Part of a small language model's weights: vocabulary 8192, 159M tokens.
Each number is 500 + 40 x the weight over its row's rms, rounded and kept within 0 to 999. Layers, rows and columns count from 0. Numbers have three digits each. The size before them is the row's rms in percent of the matrix's.

# layer 9 MLP up, 640x160, rms 0.203, rows 54-140, columns 80-159
092:493482528522524530484463461490499526531491483440539521516454471505443479555523501572483503517546475592554502496467513526604483471485503534534524483482486438457502415549495452599454479477448480497591522501488502537516527510471433528498491516
100:471491502490533575509546544504534497474460531561509416580538499534487464433466414538534551548477482468480506527509534510501539413437502430492494518486512435532485541461508511466511465458510587538545533483495563530534438550496448459547501528
101:494573506528608509518514506501548483484503494429456443510468474486510420462476494486464471524509578521525423536520523535418494495502494448482547551564579499472511567490417446547586510545511537519528496430491510486528432452462492512536554525
104:483461522506518559478478535496451475616551424511485548492547429531484492528524447448533545530468521484463518548491465509430504455514475477470450489556520503485517492529510402493462537497449495503495507455504511538467515495411489458481450550
114:535429534538446473519480464536447471452467502493551493500479523493474527525478488587430481503487494457415486439476550474536501546526546527566528484513506517524411514547523550516536519441592568553495536564466556531488474536508433419513464464
099:562460420496495510504427485482544432398540485502570494510544454508475541618513457508453476504528529485434508577491502501599439502511549460488582464497512540505491502509531529478453463457478496527457500562441490479462515482508453487392480484
103:531475515451563564377484513451458531436427580517525445493521466499567561495461539506458575442474473549462497480487534554526451442463523574503526505516470484515490510534507536502528525484566490476440511520559420552500482488456554522432485559
116:546525386508543520529445473499551512509488512445468497465466493494520490533435510534541517592518551525529445469531489502512472468528514486497439466430497517413479518508490490494460465451507476539463532498530525501585501385540489495421515562
101:535443462466455490512436581531546509494441520477523487485543481467455481491597462473480531571460427440534500525462510524460530544528505440520490488489525465439454489506537523488443522571500548544537512640554502486515528485459559453535527405
100:464584506490516538526479554499512458483477497512530587485468538548441541485458513484490491531405541497542467460496578538476547545575576509511535506461464528472517515551450458461555561546535502476478460504424512480446499456479579485566497567
097:535475600459492518548476522558542408393511496562509446543451498444451460513503430478512439530479542450512539525471455546523530429500493573520482550461509477451478499457506452461449510522487485497489506526436467442488506495539480437506477464
095:468493485525455501507504529486536493470513506533541495476536490513451573400469506480504517532487482465528459471411485563415475491533498500583481506508543540529476617544471524501530537437561516518455538539509517471557500527465500449556478534
097:398460595452531474530451521493484389557496421465588588488497480476485543573488473500510494506527469518426461537550532511449483516551508541438503543578528496504504526470535465533532483511457534486437525465520459535555428578514453535549487493
100:480466418476498554520469488586510521522501546520492511504510467463512502457593427470490544492533508464431484458503526513471479529547507498529522455581563563567460472611500532477506518525513437535481510516496554483507559522475435518466453508
102:421416524515484560441460534476434577528472555493478503506533455518505481546444499490526472497512428518472481517507478478461470486506582495548511546503511583440490462461510535497488527444523494424474494415484590524557532521534480522457500521
104:533479564485487480492479447515393379551492455529532524516492497457513511463488526512487512500529553542490468512430547504436492520580498442572509529481499523551485555489468487464577473487612466514490519487440457478472497548565473525469502542
104:519536475467498505508499446556474563506552472447503527562551532448573528475632501533508481474482494473519477439477551546477499555468490532463539536489440502482511501482503506506522512499514502489500455429549526522485491508471486483495564511
096:507470553532584487477476469563411465473444522515470533546479432443460571453505488506515481560450571527463451471498489467501439442518484516500514516481558490445479479514462567520444543419511560539519442504601521488495510476468472532525504503
096:455509449551472400525532441488537550538398446541486457497559506455523543503518482470513513479520482477564473461455528491450538479492557507605471523618506486445412485522477515519528418477490420506464467520556511492494470552449518496490502453
100:512417499510580498465521465509535471495492485505519535528524465508487588555483469493550524482464520486562525467438555466543438386524517521525510529470443476470489506547462502495371542527589475491585521527536457459530551546516504432447496492
100:518521493457454612440499534458465431506497529471495460497502502532545594517556482518559495495505509530450491430477455470455491524525501511470406475538549542509503467483484450473433568534480475466506488518555530451470408522473425491485519448
118:424431481477558521492511461501541500480532452538454429465483478490544537458606527484443534526488523538527530504443487529543397528524495551504455487453545473484498559459499466502534499514516442449494511529543475522566419538474506461469500476
110:592456447518544600484530444540464536479452442446550472459451465478551482497561441474553484554483528476508476558433496526572459469483536494529484474565574510458404510531499529523489520496514494427519471445486513494443541480482563542483493497
104:405444497475478520433471536491476475494464488516516565416438453467427492482536488473448477514525512509548503501547428482501517552422513486413467650461477526494522491495519475493476488477440433494571501508427481496527500550464482526484517489
100:544462500504518513501479488489445569485471537486496392535487507489480464456507549529465445572519507520534518545459532492480478558490479538504503601543524437464432471386464515554542473554452494614468473489542424552521496490470531475499516533
103:530584543509513525495513468551529512471499462479529577511466528475492519534515522475498452539542503547547515615482496456461534530474490451513652523558509537533482510443472414524500505453530543499491548436475468500604450493473482435511577502
094:450580407501555478449527542488514455488471531532461458472451529488468497430547499535522560562474465409482444527539490507523509483491547434532546445474542495478490475500447503403513536429502521563494508435516584498490549414489506534469572521
101:521389406477583520454511502496499576510575499511516503491483425438471460515480455494471513484497518452511483561480498508548448532485515500504474510503542507425490558487493491461524460571496478556488465510442500458503509498541502547534527570
099:490494557486493474474555437464446425495480478423529473437470504523474474483449511496495477531463481470422539533410492513490515441560505548517515515490471535491464558478495517534502487546505554583552453507482464448503397495395472475486543494
092:533591510494474527426486459483514538469505575515513468452535401522541469474492505466548491585550481479492474450472627586477477510507468511508519498570499485491490529465494463475489512512487576470536411493536542511463468510517492489529375531
092:517551506527498453517492483452540465506502503564590517464480393552540483491530477485397478488551488468478486528501506517525576476496521507460499544540429512483439536447422463515523442501438490456473538509476494448466564466510501475494476502
094:466576484462510477514557467437438515419475483446551558515509472461494552513424472521569539494516532424472538495509510486472543478533469490460534519551495576470526476436508563469451471503544486409437502526526456446547465509540480482474451516
103:536521517483377501497524520490475483427468577479465536474489499494511513520432504517511562520527464447491515524529498601501562413507556507462510528496439480497455450534480479521608516423475465474468550498503517502446529485474527509511478506
107:553466591438491533552496489558481509534542592546547504513498516545413491518521511542481577528566498504507582503446512446484479492478556482539395465503437488478485523462461410541560511503480603481471455467515545524553406503478477509496544496
095:505482510472509481468499522477574502464515562483555493473506470501511543543492460522456469510528514474498515573598507571537573503544494462490426536496515561409479483525557472521578504451473485552594448486480486558519449489502484509497483535
100:476460481503504455528421458534509436499469465532451516517484515577565541478481492511453464466588583484478514487528493483520474514493486582510475428418478529512534569515500542493479566560538554510522544544440457514503534491458463479448506521
095:593638472466552509509466498582496497528502467496499495381498501487457417544461468592468439526507509501475534500553478548557522554598422552522461491580496528482524481472459525456486481524492471508545474479548453493500477492543527521486497485
108:531483494470489524477509551536451411545512584588553493600486497485541502511439506517472464508449502503499469504506436558578502463484502519508489555495551498468483539557493560504488416498540515485460582493450513547494510447530368465495492530
110:484447429479429548558496545514401405471495535482489451616471494465461533513547519456561433513482500460484469576500525514480472436526533517453498520506542477472429494487430559514460534504565493499544552504489518447525505506529549519503427437
106:608503538512431488530550630479460536495413524524504488446496512462503432516501505604453462519482470527523483489499490456446565487488526439519502512507559530497516474514475481500471481525447512468473475545546471539522427479442487458537586483
103:511558502521510571375507563489481489560529472483448543495492518436522521560529517573455477507524485436543446496448520528508508486464489438451524479448552511460374441547478480492448520565505468512436535512550515471503544505542504529520513494
104:522441446550529575526510484475508533472539453511577543516456500516560492506471503424452496492504527432479492532468487530436473453482487505512487563441531486521486501530504512509543512515530417464401448475494570500456543545508492481501524549
092:495475492497461477375544515508483469479539588474515496526460517499524446459510457434488481480432505505480429489535473490466510480544499452564543502565532539447483531554512505497463439544469599453520488498472517420414522476503480454511504466
114:444484508498479512475573498559524557426510576493546484459485518511511526481489506512447539504475492490444498416430490446485608451568528415510506541520421502511431499472550536591464572491451516502523500519486514520508528460472498472553532449
093:553586517499538505487443535432515490479448448510577490539485447502517570563428512516478447473526484475532573387429463510538538488521570536493537487480512502560482483438522496472488515477563512493442503464520496491521458508427451542398489534
091:540483533517510559531592504489456533516447524439512461480523506516517433476425565418464478523546558500484521513457483484510485461516509576530537490492490476498514493553464477476410462498477557504495487486570508515480460497566465495426554511
094:545571463536460490538468531494468536578480562526438527545531489510467417420449451415538497470459433538478494533450474546423471464500543526484441540515570549482519543529419490490533498450506542471570529531565479449479501470495530514492513457
097:502505465504532484476446551453517492494459514435405566618473505461508471488488542564475497529483510551393532517503513498525528402468523503522510505519553522527468491508467411471450549457487528519459450502491510620501488459476554540494441486
105:443629546500462511461521514482486521467493571533479368522473503575508535435481489454504461582450510568518501452471544586532515482447552493469447530481524517495477569467464554413462482462511486526503461510457491533457500444459491439509483533
098:493488463531490515529499466421505506485517533490392507587515464537576428488500505414475517489450483459474497554489497509514544450531532463491497514562477518561505536533492561485498509487532515529528531488500503423495520515527482451410505555
093:474466590554496482535484515528450480499492447515478530496516410515479417573537494467468474601470520499515456515444488559512430558533552554459495457559521484617438466514512541517513553549449521568498469506547495548508503560494503467464491489
101:499492494510512551446495499454522418515442449523548491512520465441549546527458426465508518514404544559500474551529485515530454513524473534488496555387528539399483482515595458525537502543497460482522489529469472504499455448446557484510530543
103:552495485477608469488538511428585501520492598598549448525494479490475510552526416534451488486462549597502470510520423511523484502524511456462547515564440540518490472469509513511501497477506518503530528526423498564433509502448580492542444458
093:411466502493583508563533571497493489486517537484472501448527504506488422447486561466546522515444545505503455496486551472508470446475500469510475517503467561508460473560449527565477419473558413515473522498466538482530460515572459565473480473
090:474489518476544464470492503481463533503530443465473561511487496505480465495483580554507542525483469533514409499554465534417512504538562494523569452446532518481566430491498461532500502602458491480451486535480466510570578413477408517531433528
101:482433418500514495525556511491482535527493504563512521488527447540494546510489504475617558498516532461537480502523486481475482476498448533482506488503486535517458466528564498454615501391479503457542462479540480496493484536495473524451536495
105:534492480530497527587473518430526483463473546500496500456453561425481531513532401528532499578478490507456535509482604523512531452568550534495501433515467531583491520502526499464502489475545406537498502585482415455575567527496490487444478488
096:500472458480590551517439487504522476478471487561496465546471500538477540533470523520506524472428515559510511475497549448520514531571482469455519461500475517454454507501520492506460470523542454572457518569515449449530544457466460418458506490
099:474459495422508469443535442567486487489500522445554527490495553468593472512526478574565446523511471559478545534548462537441524456529571431485495480504451535474512518551495487516523475551518481583541491483517474590495464474455496612458490470
099:543513471496457561508512528542557517467514543491473521497485553517491465549487485490524485477491486580545523512502426474456504453515506484452502540548459505463571394491476485497546481525475496532576513529433507365484479512461529497467544543
102:513480528473508555475449535492573468451421548445511485533570500513470498529559554439522490510562505537523556430473555492511385405525587489461513423494511515504459428432520524474487465484578484501504494512463499461528519459555486492470568453
086:567549510453479469562469432498544492480462563526528428457471484412504575542549455519451463489457514518589474500481507506467514533482513536430450522562504498519522404472544530514476559512478490513510546498535451505422472538460504500462580500
103:519518454471544502539453574560529526546464522459504455448505499529533487456525486556478498531578509456596467409503443438470537527484492472500434548491503523483483467582550541472508442497494463545526604506502384491550498539556464453512559590
112:514463461510514467459489525540536495455457499521524497493550482506520480454511489486477540563546504438427493487464484497521604535549553479438507481470520410443506487513496535498493501503585452547461468483531526500477527500494520472497493589
091:489573491525503452503435499529478467470548502511527568490559485503471459499567503492543480537513445515522431563508522548450518494563577562568500470490484480465581490573501502497459504514509457592524524496499494517509472457430575620456464467
112:426483486464497546528455530553451428566491467534513473558406519409553516484475574505501528554471474536527455505510477486524501495546549453564532542496520549491488510497517472453494494449467471465584468460428534537493530536499545566525456586
099:492493521436498487493498452472526459491450489392519564533481444516511511514489580557511542548586444487554449529459529523494500467404462500533484470482565544468509472468437495527529544485552508513513476513544478466514461495531511447452568503
107:588464510490583491494442538466491454516523594543483539462502459555458463487473493466446478466448536486515484541500490562503485488509504578527553505554467469556444463509527526492526554488406506550520510599510529514534570455555507456538517479
110:520469450533483468463470503474479524445518535516531517552481467502493518477537429501473551464476495445460510506550472486445511520487488517473589517574535587475447479478471518523540518517492552552489521563526417528521411473427487476517540485
092:554457433499504479477473509538521538470495538486576466473477451514524512517498568493459442551531523509498479515513486547530456547564552516536501489455527517486509527424592522403435433510539487487529497418437431564510535569508558568529557549
104:589518449484577571488505448518556470499510544394535557509488478429529476519561452458433545529478516556539490436503512506516474454427480417443442525493495503482492507479509534491487567500566494479552504456500535512506515413440505494523539475
106:554483492473548548472511484540517522421570500574494520499441436621462479443536504543533466472502551522498541537452392548541546519463519449537508475483467525436445547553475538519445497501524545536497529518548489533490477532468471496481476451
092:543592502518425467555496481420509474466494506514445479455499487571439445503513457459473531526512545576601531454498479512532473550508513419517483553486448438534476543454527514445485458532494549449504520502441420532572503459496505471435521516
100:472513502459461504496531492452559523570482583489569540471474471538495478477514508468478469552449511508582462418553453526517520540522554513530469527501491533561500557436444465493481465511469532507481517549476507479543497505563417532432536514
092:488508460470548534470471538506498542537430421538542514499513466513494505429524535576502518456448461499527496464503599521517484460500524470552422484479523562448484538560460494444514510514416560460543475480460588549641537547452459522487507508
091:480495475497494517530480478503481501509592532483533481457469509420467514538522481563435434456488573477378516459489582485546535509511461472445469503552455497480498488465523510595492509504507553464489475445541555508480554486535541488487479507
103:479480469549571518472486510459494508501470518497516566440516516560491566449570512486488535480524498450513455464497525522468459571477529606457420516521511582519364461443438544542590558442515515504544480545509519492545533544446488512540490483
101:532522466473491487525478548469458466521478462453511519453522451494624556576495516511509505399477518451470500590464539580501500504523488491559536459525519489470525493504552546559443574465532489501491487520456502548481514519474486522522521436
089:448489443458509532542445461410488432510500454422480532516471469533534479543529550530448489495472499485551511467457544543489458394496513469449428486510518520500487485514500446509495411471467502496464455549548627512524466519552477562502499468
095:555517473471492554481492438512542572500483521551504536526508480514485461443462517423468578526460505564473494456456487525460531511522499476450552524482511484533519539500358503514485527510522466550488542486480528507421465518519503510494550574
111:504501512475523509536447435490515542443541488578496433470477557500462537517512511497615544503543559487511506514500488525485517423533495506520440537604495504472489538494424508500521500504569510475483498472449607423534504492506485488529524448
121:486513522439468474511478510471526544490433579533476492465580468507497476525474468542480519560458478470412524574500516535525498480502540541468543455453530473501507439582483523471541542471502455513537491505435457448571523557557536534546529483
099:550523457452493503510534488481561551466479464561492518547479494524539522473529461548488462450446567596555471478564576476490459536434498503479511494500467559473531443596469410404414471461537496512518516577472502527512520545540525468562503533
094:474522524501553583434398470505548510521472506441501497496511490457483495495482478485444463478519504514472482503464441519526520520559460529502502542511506523482464523484558573492514479498533582451591523521545566500539451447509484452494511519
112:481510535435494553564485581499506588469426508441452519583484490412479427472447488514483511518471534506512540480509510485506501451446474484501481516450532561481448514567475487538529470469426476494540442505459545510445457536538566483459535516
104:442521506533569460508462522555531606416485425480525520531522518498530541556544463557459440521531513477551475497425530410499555509561475557496516465545443466513447499492487578505547538515479530487434529455549481563477492480487531467492493492
100:503497533458553465427459519519477528493519481524461518508469459467471470518469474488527468464475539523522527522497467535494485511513528437568529499541401454547464493532471540542395503504548573525531624497541447580580542481481505504537538533
# layer 9 MLP down (transposed), 640x160, rms 0.214, rows 54-139, columns 80-159
095:471515530487425547500472457433572497433481475537539438466559447513538533542467567514530478476492532443463500484557484489564509500593437522542505557452514601493499454449494532521556443551436583526532454480470514501529455526563518513468517523
104:480489432562503524534497457551520520502539525471517523432462490522539485526509519573422401506575479514489520466548464539509503498532528522497515484520471521423447557401483493547469499462499478474463495458494447504442470516507510512474519475
086:555530489539507468498445506506438472500574580533580530534566560559389547429500425457517530517469433544527504493494516517499434540502518508478469512520484459559459511549514507437453479459550495536462453509501480471538527501459426482485447443
097:519468527549514432484486447585505523537455383507529509476436447463497517405577535513508446566570489493443483533487485481480553486524464501459494521520542544483548564536498560517544510515437448525430528509457481536494523503482489461492581561
125:451481555525451473541462504570471515427502491522501475557474472529367599466428531478507402505535515476446496476504549494499491518548441498431480486471496497484539466511539518488510466535558496509530513540458500466502492492546444530474482428
104:587447411550555495464463502450486541496516493496526432483504461489549516492527440571472485484486565487477506507531482509495485496488456511468562538566448489505508596545545520528463483521455519537530467505501513559550469421493485475488471453
086:507417472449503548450502486474534441425459487446496485476514529528560539496510500493407502534479473518482521485524445518464417525453544532414525529619484479507539514541525532574553444513452448525483512478564509490509533512498459500467475472
103:408517408517452468528478541533481447504484499515529542559460529514525528513571600500541419444497405463527475536497526476459486490443461426476523509505505475518578482532501536583509561473459502537561514516476490475478535473574508543504480494
105:498486497479470540445527406409543554485561479468548523446493495485533473550446547496465474504545528459531489490489506523476527477475480440491489597560437436514509490492540533502570477483505498476444472494456474441482531486591521504508490524
105:535495486566478489547507503485481535495554497508492488440414442521518570551523498542572491471579495509498494552537510537562537490510444499462564481530496474459521409472474452515508463544550522518503462543585479490589512600503470499475477534
109:521507521496491538472500465524581576497477488523506513526523551478519502470519452525529604474535545488571488485522477518509534471504441440439400495473491495534527483528449492506542457465506504528471493490439549529440533499479477494557503497
095:446431497468425530503477489530428474539483560437403509430475432572508543489480545486535443503522535493555467522467469469454483487491487477506526509542450534454525506453577471627479522505516483510578507485470473573543511547444506525501508445
100:531446473513507590494484519470491529471539567537443388522488613551508503454505507490578489501500439513585523492502507492519477477449505480552497528425502505531422474517431494508463518520520567453476514535506472494435539484541532530506505432
099:434525495454454521428518590471520456481506537527478487454487520436412472489495510396492538512453560487489491459487511417424529477460529536528555431494448427457446502537473479475503523390485439490486525506551502480459501443472508562552481589
096:532502480539511479513453495448522507596460494489488438485515474374505465507546470525537456574464505543525538413494444498467494518541516498513571482418475535429410553450514464540501520510457479511444558486509541477528520524484503603504511551
093:491473519552525447491491411538542456458535573531498576497491490455471567479514466425545505466479433414530467443539506457482460529417560492458452481492403557479485515524555471494479444481530518480532518505523504471422513589515451497499474504
103:412447594546485473536437509476508484510447542527546542478394474523513479533519503552491507505506532479450465508507529481492450466539482397467494495490541477444455469476466477582483490460462500519523476600435427396513515458565517444463436530
118:475541498482465504496578508390577490411494503558456465434519531521539556497513477564478496546487517468525480498547588493513499488498462546550500523521458520477467446531511406513515548527455539537486524484503504504494457465536524497527507481
095:450487465490475450570433487470519586531477461542537519466552542529524536579502449568473520482438457518511536442482578472446480565514569393581548480536492487444549527535472450408506453461487423451457496483483538559477505479541537472484559462
103:490465437510548522499481555489500484445441510519553500470501544471466552502551494548555541526482505562394481472504457516424473466494472419474538523500573521407517445467494493554546469500457494537436487510511546479506491402576501439533564540
085:459538513537470446507455446507481563524525443485563452520460511498477484539550543417530528508500422522486463482485497490475483570512496560521462507450456478504523526485510506458602487447487526507502447422450485481430500494556567465489531500
106:539493492556500465472532515526524533573504496511469553557566453491517471510503523467486502506456522538528504455474459487479388498503485484481467538486492479509516529466463449578486500547449470540514536500502470448552471477531404448472471527
109:527487479555590447482544413637486428497435503524541482488500522499520462478493499470599518568449522472505488502486492526571531490538489409495497525525515487511447492557475562511563505494578485481557500449572495595483533442497555520385489465
089:551501549536536445580534541478471454509534466454448593521493563450497496445554528478507495405529483534515495517458510487510524496534446515461521534427490454534512567503485463500565484505473446521459494608488425534542502488447549504543444502
088:535521532537488510436480505528494506467535503533524493448521534491478493421579484417526500522450444564521572457489447558494488490495568470492547461436469477459572465547538428438569550518484530511519501513533450443564567538509567458421497509
101:460493498476470504479486490615527439514624442438517491541530521436493506561514550513448478459553534548543532541524497470506496510431455524588492513551507501387515478483515454496510488543520514533525525509492481508521408462494472510469478489
097:510508503522503484543507488477544486471457458506453421542463558449505505524538444553459528533494415510498530464470463504512493474519507461508526500475469488568528491505516610434485528472481604520448548490471487513532474410465499437460561487
099:560501542489474515468454504520524535544491512542430451492439432509494547473548398526531566522580452558573414483404456591486451524446507523529488496504488522475471504434551513480514515553449508547564463543519487505537477549536500534521523513
110:455529575533498485499510470489461527456454466501551514503499403514508536531402442498478383538530509475507552545525533497469551518481470527548530484462470530534445549508468524480543462473434489493460490518508547494513469471559516484475563505
094:504540466523541495503502540553418451511495481468527459555497591446533558502539518495463487487515562444558553537484507485487489528482517534515486464453485524499514500499466482528537515525498451494572473480410516470490498517563431567489533500
088:498456536437448510459481578448530495502532506505491485518439548502482516556436486530447526538524527474444510459527485514511477488546497455527464513535425529475522569501452486502488529552488466582533538538487518524495507527599508523507523543
079:502440500506520555531489555407533447452504429471531503518497547544522465481521500489484461537536464532539509466462481470479440477515531505464490498504513537486455456503488493384543497406506528451447482455443541485490542509525480485510502492
103:540468464491439478531509473506460510550489474465506500510475465526450495538485588454559478533506497500497508471626456524390543474472445543482471506437446491471517430485492460544565516490474567511500552496499562498458615533511507392524517442
094:480437482546539511553513514491481499414525459423589464559494444579450582480512469476543445487543493476535464558476497596528491536500568523514511529504605544439471524507511503482491479592539501511546457485548577527535535514465566428508528466
082:522462572489517525480548480499452464471479553508532541499539522527480536528507477470558510437483541525575453551578474491464529505496475435529514449587461532588522518496547514466510513479436552511498495423432509492483471535497504518442552509
095:459435509481504523485520526557500486572494551456443505584526514387563541530533539525502552462490468500497490498487514569520559500537576525486469497578486466449540520486540576517552455466478469544498523510553562533561497523591494486532508449
097:512549528524482554447486502526528509476452441482557450498481445523441472527511476535564485474432503501446508537484527426497512465509536503509486486429536409442505513497467517470503447502499552486488507530495476469533494534458497503565519499
123:530509514503483417505466598536529485518446458481548458473524486432502467489489497473528519481509491495466463490489491541501463486482552510476525614510493508414554499472491550489473515573586498533507495495471549512472491560507510568502516542
111:500476515517495515509525515496510487553464503566494473388462486521475551510562459493510421512449559557449495511433508533507452457571535553534502499535541501487516534445448471463595536543555481448571493474464480466500512473386496501479534546
099:589506550527496531499473439504486426481560523500544440415456483529531497489531485486484451550512486503503474467478561476575466565475477522492490469466514495507484485445521542531553533512464452470540539458538461531522539502547484482435500501
087:438462512496558488632439485503532449548465510422482531476521473505464441415469567487483427501529469490453510566454445516495493561521502551483480462496507502475488486466505514532493460443485518490515492446448494512512482508494464448485464479
093:544576462583517434450489475543476513443447465515537547438524494553494416473508520502504525550498495524513480468559490459490442430488420444550448494463545527525535459520484537355492541538459507487523484509470509473502510500545515486519524464
096:490531547562503473489483490596511388501434493542468493478483569477514482522524436538509497543461452506504527501504483498411524478464573468448501541542495459510515486542455520459503565508478490496459517468377485540493446517500569471498503504
119:508467548568502503539467478481499498500608461461502542485432526478614447538485551548541479498525521491497443496562518429459509458409487475434545526498499489540520475497482440526513493472583466501490487466488544476497607445497474473508583494
098:480507487511502436515571493521581445555539515544495488459554546487500522500530492570440578542552491491470478469504506519495477527464398557485470483500556491529476491503489480582547530499564461523506573542432504528409480519517525500536553485
087:434538453518442511516541497496547594457525500498514547475536584496606585478486530525423434516446470463536526454567476465523518528474489420497457522445429460440403523530460475522488438478417541478502485529463514533460503485492507456525540529
095:428522473463526497505439448467465453425486519571483496537479516510553537523512535439478459517538487473450425518497492518563435548540514433508469480464494532522479606543455547538506571491541541462494545532509520444506489544502565542516440509
091:511492447502492486543536498533578491532536449534515500524509564443442495509543513513510478518463515464538531476551449544537454462453509508519527460503466511512487518509609566507553529483487533491513447492504411521487525557543538425478545526
103:485521500472507565512531564516524522428541507547507538476539459473505597558450525488480507529521450488440509507505526517531512444569454457537511475547478506517464462453493470502490464459523565518501544541442507455510578490456577496451536501
098:497421499537535526540430513491504513518456485494459481521579554557469510541509478488462570482532537497509503507452554539534476511468477443543518396465521451423484532478550484550526477484485538528466482529501511512483476512479529476442404500
099:532500513495439500477473561464484497584500445533513495488447524462506414520516496486461503446492493412532511580513483501528540460413559507475483499525464506488477568501576540497495477497500488536505459560482492419516527540502506450534464574
104:435508490512569518539591504453472439490490494516483484440540516511488507458524488454471493452495445513443542552547451460541415457531513495496541526467512484529483475562523521496516441552461561432509537503484472481501504479512453463440494456
104:500511525498581535541512512470525567544474498475453483555517538494536457507491508480521484459502489465496507531514559445478475510585495509465455564504511502457552531483521623544586557521563489475439429503474540547505460571533458458591448517
097:550577475575513541456579512502522492455523520477557534456493482440459495496515481503546431518504520529461499464530550483522477562483485433471488437514507419555463496514515500430572409496494505482536512458511527515475531549452470553463479455
099:510449519448505528467459510481466417457459499452488482473476514484488511438522496480460476522569455548560526508489454492469415596485558517411518593532491551452426526496510524498507490421465469558496519421499507496540424454579509492423504491
098:574585441489554454442571471459544463522453478511484494498508488499504478515479515414464418456485503434517502494563410570516484440500536532551568529510474470539535513491528510493435449477497500471488489498445535495514557513472483434555452514
120:507487464517487547511541440491433479461528481489548443477515468495479513512494479504522523620539462436503513556489523512515508525505560480520537386428492515452469512484514476603530502494456510485576421561489550516580546513443430461522480539
098:513478475503495488539510457456468454467525509480495433440503475389544479470471457588441461443579505537524563615493530524528557505524436512548492542460471464469482554496540508503478520492519514470467503470508469512475518482532539480488506502
110:515510540484529493481501422456487536496473521464497484485541565475428569479486436460478478486544499479568496439416520485481460523498510437501499509495472487565447469489451472457501524491524556491577522534453469540532462476468507575483506499
111:429526533499539391480493494539450454525489461488530490490558458490488565458537524520422521456532496468443463511471496496543527524458493512522465464497521547441466558504541509548498542464537465419503505501519503541528490514482513481507490505
113:531588483525475425472496507460476492509508459486526551503539550519501471513499444460482495449502480466496463506568450437447494543480546561519528553455523483515554506604575489523472530521477532514457623483514515496553521429556472521476510474
081:521446497515477527533545461474422523453516487544478489510499597481478452449501537516569547465525522521524437484571497554475417466482465546568546533491532492441416444443548572436508503472519516419517496457545552484504510571517472518522511498
096:482449534487533544459503566557530509452483475574502497541509512484525410533472570491589497555480528515444545472544432503433473484556415446502601457503515503495525459519512499521515444505503534511513497536584555523492506493472547540440434508
105:507482570508413573491498460504551480535463493590474504506546517476532544449494449405541507443534530456466501504448466477506565556502527424550496482586506516471485508466565513496480531526599436456503429519523597519494586510477447485529487473
101:572398532490454462520467502535487508420496516529541449484491540541534575504505518544469550460456518507474466489554530574500508469517501500552481450556511525523460476464443493454580475467521510469525466483487460559507448484559445444457483515
096:494529544517533495425551537503547457567507532480480534463413484440501510520488463404490517455420461468480534475548465502502514487454501520497580582519515540476491538476497451530531457530501493533491455450471469405480494499455411538513420524
099:491489539521522500515532507496463484525462460481506471475523591490501460423521499491507499450498447451523459459570498513543411530424496454492523504513441490539538547531605483494509477498413456531468599477486480522536512551511507511524468476
105:493484521453510524541506462485511545521520460502488518498486456537490399462471501485520508536504451513526444549539534469438530507495523580547503521510508552532432528499482485455494574500513527532484544464469421495515554430499453542613460519
092:474455531503572558499485511522473448413496443513503448522473462474452570480548499477507518522435461432460452496455453510514449464527481485510593546560500533507552457538478492431580566536486476496529492507543516476478521503495483468484476480
086:453467521432461518474546440488516516546525496491519462441544500499510462565523504454521482514488453465426461434524523526478481529501514435543554460471477466508496497473593492511527497474454515466451512455507486473459493490433500522372440532
097:550453479479533458537495475516459467512419514510457474463566452531425435498522546527498487513509515479461503551469450442543485463490525522545527478502511477542599432500478502479468496472413524479486480499488532503530600554489512515538452503
106:501469476493473497554458472548457529494567470470521549513413544540459468398496445546535565515518587546478487471532479513469385483513515550514521447561508496511452528539568487522520488493499537583530522532505502535478453528428477472488506469
100:525562491457519392523459529515527549522433514496545526515528483479482465452550478457529487509496433561526422473487440514514449539471490531494468541503462555502483591568509447525527483458449542404440579538550449500493509494488495512527526496
101:496466474547420499498469516544533442526467504458486446443463565498507517446539494511471491527481510500508494503464556550525447484468460503490508537523487573550507503474473458516494534507504641488527430462595497527543480509538498470456465494
087:473553481575506500552546544525525463515477488413439447533490613443437494553485484522504427515525539393456507529500514520547496487511494486477569512512509479470469433517520521420443543477493496490504528497489518438475513501431537540497539483
089:523470499519557444467504528510493431510551522511474502542444531530562489497495473504523575496489446553496569466548498518519476513566553500461546541439529500543557557532512487593537468441499494509554478526448503478518520544450481495512540517
090:470507493515546415549452612471532547440450478441485520441534485577531459505514505468496471566458418553506527478492464466479440508447505544509499507515500487514526571524487509549467554510492479471481469509544493503570530423534457482561542514
095:494493524504492490471513521449466536543526489502496536521484533599488495483519521495522491534517526498498456528576512488477478592494494460485513495561538534455431549448457475520524484515495496524551504487473477557529569561505494527476555534
092:536470529523538483480505577505501528558484476502543494520519516480439485438531462434586492499513508505501478474508450494484560587547584551495552487541542526507497495489512464516447539517466486501508488491434512478488487466483517487474553553
099:502536468506421506502488492525536537509565518560433534544481500517481474478458446489527540510527466588474482465519478514420420473505520526451513511531487513462491520488542551506451444559454439547497515525547518423481484505530487544508548498
112:468491521462516570428475448556540563498481499495545461490477521544480514484523483476463497495456446524519481456416515584491535494522544502520403500492518507508476485493542549537507522603483494476492473550440463543422480519469475487494513505
109:437560553502460522404426467500522458555429574494492505491532513464551434561519501445515548513434524515494500498543544474551515464503528476498470494471497470492485483557496542527456472516483484465383445469567530531506500498456487459483506508
081:483453462486496481469528481495482514505516473452481494462438535523447491536567536508586477518442501494509504467528501503437454540497460499507514476484491470531482490439500528625602438523419492519463493467424532449495492458484468433604518462
086:540457480498568472491533478572500473459423528494510580514388484477536507524519481449475465485497477526557566488522493447486483542487473493482476453534526488514475501461496507536480483462462404497545526575495497474594532495531517504507575443
106:573459472533517471625526519559473515519496545464436475517461501449495542523496499561548486465507478442518555507474458494504476527463481498488524554495504545526464500507516509527466520477439465478507454439505449503486542570616515522475532547
114:485538523482500493507495491542505551500525584461506493518538552495469524492549516508476522539465519474518576443475562477465464569539409558492546592453588505502465468517501528476471546381523497618559492455495502468481532536453507572490505509